Each number is 128 + 32 x the weight over its row's rms, rounded and kept within 0 to 255. Layers, rows and columns count from 0. Numbers have three digits each. The size before them is the row's rms in percent of the matrix's.

# layer 4 attention query, 64x64, rms 0.496, rows 0-63, columns 0-63
084:117095162143094190074100189152100143159143183108100164097105126109113155161176168152127129130100125154109155131099152136076135132121139130160128153165102066149153068185148121097161205082097126
111:097164136074121184135097113181131189124195126150120184117094095163095160156142128131073115165100095149083162159098169121111140082092114113148132176157084062150119085148120144176127160129139117
083:113153106076083068093178113096178146127143111113163107162159150115125095092096066168154187159189126168102106120179148132082141131136151077151155135115114087130104140125166158158197108148148149
072:129100124125176107130089138093121165080142157144096129148126114070087138046120196127123105160108133119178165133160122137147081158157123179137077138134146119208125169119089110080142075131171089
068:144139093132187081098135084123073083102133150142145082165159138117150097093159068098184152135143168077074134151175131088115113115132167108115114098118180074136132118139091119157195101175145151
073:146105141121091068095167134086098110160095121082137101168153141142123150198111130047127150127158130145135072115117085099135170160062165101137117135165139147115193112127166165120070111159157171
082:114155143102151185124135161133112205162141129124092087149176124166100121148166165164106137113053176102109145121048134171135144113112099149123122108092156084158113136163118103053094176152107104
086:103155105137098159178058130144112141102138133142105163058082137112109149170192132128179145129094074139148127128128181158162123101099092130157120138142109131110112149156142086177107068048090082
068:119209167111181084133105097119126089111153141135144117136165102184119109119165154180129156076110122118156123154136132098071086101096129155084079155091154104100153198084120099058101128131152116
064:127140099108161154077113091142093154111131149143141196149133104154082093153137168178098174071098148032138146172135102142138088096128079139123103142132178113130168125136077122075105075138153113
090:170131187130116150153151162125102162140162167138088159138136155130062085122087106148099111090096164096091094136117119084127106108100136123114152156140163094114160186120124122183226148174189137
087:131109114108165106100103089097138110087085142109073093146127127142200118103159155066137095112141137133123189106114114098148196127202147123102131099108127127174150158206108102125148050132109105
088:066152116153185084108112062132133108138139089142123066175152099146156127099139101178099151166133060176123139074154065077139123103149118091090147148138108145143122108150130078108108173159155094
091:129145072122113116119117140109098124134138059119085152125155069103164152105161187174209175124121130149131102153120137143166072151102178138128125103115161214116181131125125114105098198118111123
109:090143151150071117125180085119101135129109138163159144136150122122184080145073133143121096130158146118088076156148136118119186069074142065127169126167161168133154121112092159125115094167097209
084:089179151130119149114102101125140173176147131079119112098128169205088117120120136113134116144146130130140102098133133150071086120092076125090142175142071166087201192202152157160128102128135133
067:153105182166126124177173121119155090129072126096116122171116143106111101181134154096092165117161104135119122061126041100168179169137148122145083179159062124100137145138137172122148139119179131
078:123174149145158130162127165151125084165131132119088080101122121128218113165169119159153129125124088174104110126089114117143163098085168060167172166109069121111129056116150084152114131150175147
120:155095096168113126129139110103150136154109120142142122098098123110204151135121148103119137150092155160102195105053145082133080105203132174153092182134094193132175133151090108117100185104109118
102:134143144139139132141119063091034090084113096134127148122055141192084139128155178139145115084134112114105137176160093125157164089139155109136102119110091153064194136145086126114146084150136119
164:130174111112122159195138126125103152112069106173081130077163080190093153171113168142062126154135078096186142154128123149135158139150112118186102176100120081135124166170134128125158114167149103
100:125166142137112147126198089108137214149165130148090093149076116088133143085121152117147111106071053080139094091147090080167136123121114115094168123123179161129071123152130083155136164135118152
144:150180098062093070110129141112112121155130114121144133129077122123122164108128131186151085075094076171154140121160110145118150183160120131102096123116083142080135157115188099055200157132095140
114:105154112148144100170161096117123167068100087065134096135149160077191106123162116133179133139139169129113172133174197087139107132096119150120165078111061087095161096130136163110170099111138142
129:068116189136151120098164092209137127160181156100139190138156146145129115105129164088106195119110133096115129143134164146125147123127171099207125113097160127176120144107067062137122125119166131
150:170132137080142093104143153091148146125115146076161155152083104149138114003153163116152117122108100170124126120218147147132112121099102092120131093134169139139081180132175154144144146161149101
102:092156139117110128158167121096092092149125065102185124166067107133172142124093075137172052160065118125108136160140130115143122097154101153159127096098141178210163154102165108138123096122131154
098:117159121158114133139164098109131103056125093107093161108158072154099146189062145115116075122121093093108108217167147115174173107105119158152106126083096101067144138113187124156117131123115142
102:134114083127147101123149151108121131095092182151125085117081131085106076128143149161163141167118129163122077096139149123099100153127144133158112059073131177141125145086183124161202158195176081
117:169089110102169106124123082070138121139161136105129072128180180076154149119104197154083139160134178154104133128099139107116162171145092183140131087181095129070132103135171145139155179121164102
093:099111113176094094109130131108149164094145099068147162150138074180091114160105076103177073063166149142074121097140113093149110130058150099144146141127178094166082146141135127143106124168158158
116:147143084123148116141120165099170126176141080198146102093172079113138177116140186181117189126111143104113127200113129181083109148098091118160120187089141181186117139133157127111119128117114118
077:088119106088084122088059086118181152103138141112175149158089109109155107100116150086163089164097124125103150146097178082044112170120127045130088108123118133110165103158121119131123173159132112
075:078185110081132124133083080139114175147157103131106142109087117153147117162182107148120150111169067163152120102126076115083182122153130108126160116132105119176209149097113156101109191100174096
084:139128120113088167121018121108127123110117131102150195126078102129129142082130132133070097114125106121147140159100168120065118094086163115165097127118138112125151100154131114097075183186194097
071:168103143100177094133164153159151188198120102146147073139141146070156077130129171094117173165100167121157140062178115102140145154132132168104153075102176127154078156156103120140137116113162154
072:130160114066181098102181089127197195082157076100110151154102112155125118063121169145078116144093160127135163138193161151095108129067129114121095123093120122102128140140132102092106129145171100
079:110087135148122103160127188103104193123109113132085054076148123062109158122120146060185126113124148152147127054167121164117127148103133139072111122122125192088140107176132087161137104148118133
078:165130084131112152084075116183138115121155191157124078088102141106173081111141130123158117138131137115118170144117165087125179090185184087134130080120124155104148134212079151166128140086165138
077:152115104168164130136152157118100113107089146099120146141198133128171155195128151087185128126147090140136101145100152087092149190176133148127078196197126142111113098101146175158106131071090118
067:138073074099173086099153098139157187104149141173083128137089091119154160104153157129222142131104146134109157126174165151076120126121139103140098160102135089101151111156103158098089094069130081
064:179096130157141116151122067122178097107138169146061120115101165119160133151148155069177146191134232102125114111180135132133137098139083143099074145125170151118115153122106124123075136115137088
102:151081154156122184074128118123126155141135126142079184142116132147134145160137070075059091141103107170089126135173195188118064069111121141156114138155097137102136143102151070110125131096105156
078:172155119147170140066128167145122109138155138106164157155088082149119082107154115132143159087126166097179150205107168101112081152150119200124090128122124148129156156171128117135082055070151133
069:095101137164135127145046086055155121116102099098080092139114162103183124172126094108080121097109127085117146100168153147103095174167146137103108128138141132117182137158109176147091168140110052
067:139169083121146208139119160113103099164099173126132161153168109140111073141142100088125126122150112130106113174122143144100190067125156088088155152092048156112105115094158148128130186165153183
121:152123089143141146152148137101096096100124157138135121164181150123115166117095118084119095114109147162096120165112095129076138144139108147106136138111143145121088087143143033062036192162174081
085:207152146207136150127131139109133143130150089122140170129144114127137117128196141079173147193114127075132111123094131103094121084128084063183102116141106028129105092148104131128146122136141131
074:193123128176157103169090078071149141071125122189094115130124111098124110106103145135115149133120168053145132130151104119064100101181141144098092120090093103086139142191095127091138176105108098
060:126151132117121067093112037119148199089173110161130153128132132087128115060098165164207144166121142082094110151151128089073116090123112092125144183091120118104144140144129116107123155084114127
110:169123108170136107167121173117084113166182126174123093117110133192147103133118145168105092151191136133161149156119101182094178143068114141159128090093146108090127138099103147150093055162066126
084:169123153170148153126116133113165082098102205123077108152151149099103149145207111161052123140111095105135101097101127159163092111114122189119099144123086173089110096161105102082153149122073140
148:124096134131136174136138211117124172109150071101145130061158145123133133115111075158141133155119099156144140137099129175121135112114149127087178148147188149215045162109135115106086170144098155
113:130141178093156118102128126064088151097127131122176168093159129164136132121055123146121134102109139146113129109108095148053160174023102101141111100100100175159119124113142164122068114116175142
124:163105128087132099153107077158137135107131153125115123172152136113111182124081111097165142125133142158167114104209155144115083186177135095099087058130184122113103203129177185147113113111113110
109:107115079105126042114090132118125120213092116203123139164139177132144191129108133123107094155119115113132132166123084149153153094083128124163076133112077171147141109167143086102106115167121076
130:115075117174100105170181133114080126110112106149085114160127062134092156082074159157153176135130159086158158184108120110123105155150100075179140151074094108127125095124136179194132148108122139
170:177114159173156141122124126100156111162126124164103140103066114066125142127081162129129114143084185073117168111134069073124093106202154147130131110110155161109150091169086096141100075155178127
105:130088124166132142113177084146125114105132138137077109060163073139184119159099083097238116108072125147098105101155126118151074137124146101152173128099147134134134118154144141158126175068109144
100:101130152147170170119161073133157108091077175113114141122092157125148101112177172117173178110117101086140104140166131121095101067173116039105167170117125175169113114121083100133115126112144181
132:131139140173141079177150137147057119108134120144154167164080116137083146086161192190134073129180161088144088100093078077096145149112093137125135069128120108097086126131108189110126127138143123
099:116101117172143119148123144083126183140139143187158161107067124118105165139112134116107110213146097079183122164172171107127086140105143154158141062167089156148165098177090083159120146153109129
118:200135143105146140129063169138070094127158122182127170140119203122088117145141140157120120124096148183115133091121091119156149135150116111146118135089178117179094089100104104141064159193082102
110:182146118143165149134143136103124162091165171147070069171055157120125095120143166096082182124081118074165151121096087108076130099134145160123147127081109095164142189167151140141117096152148124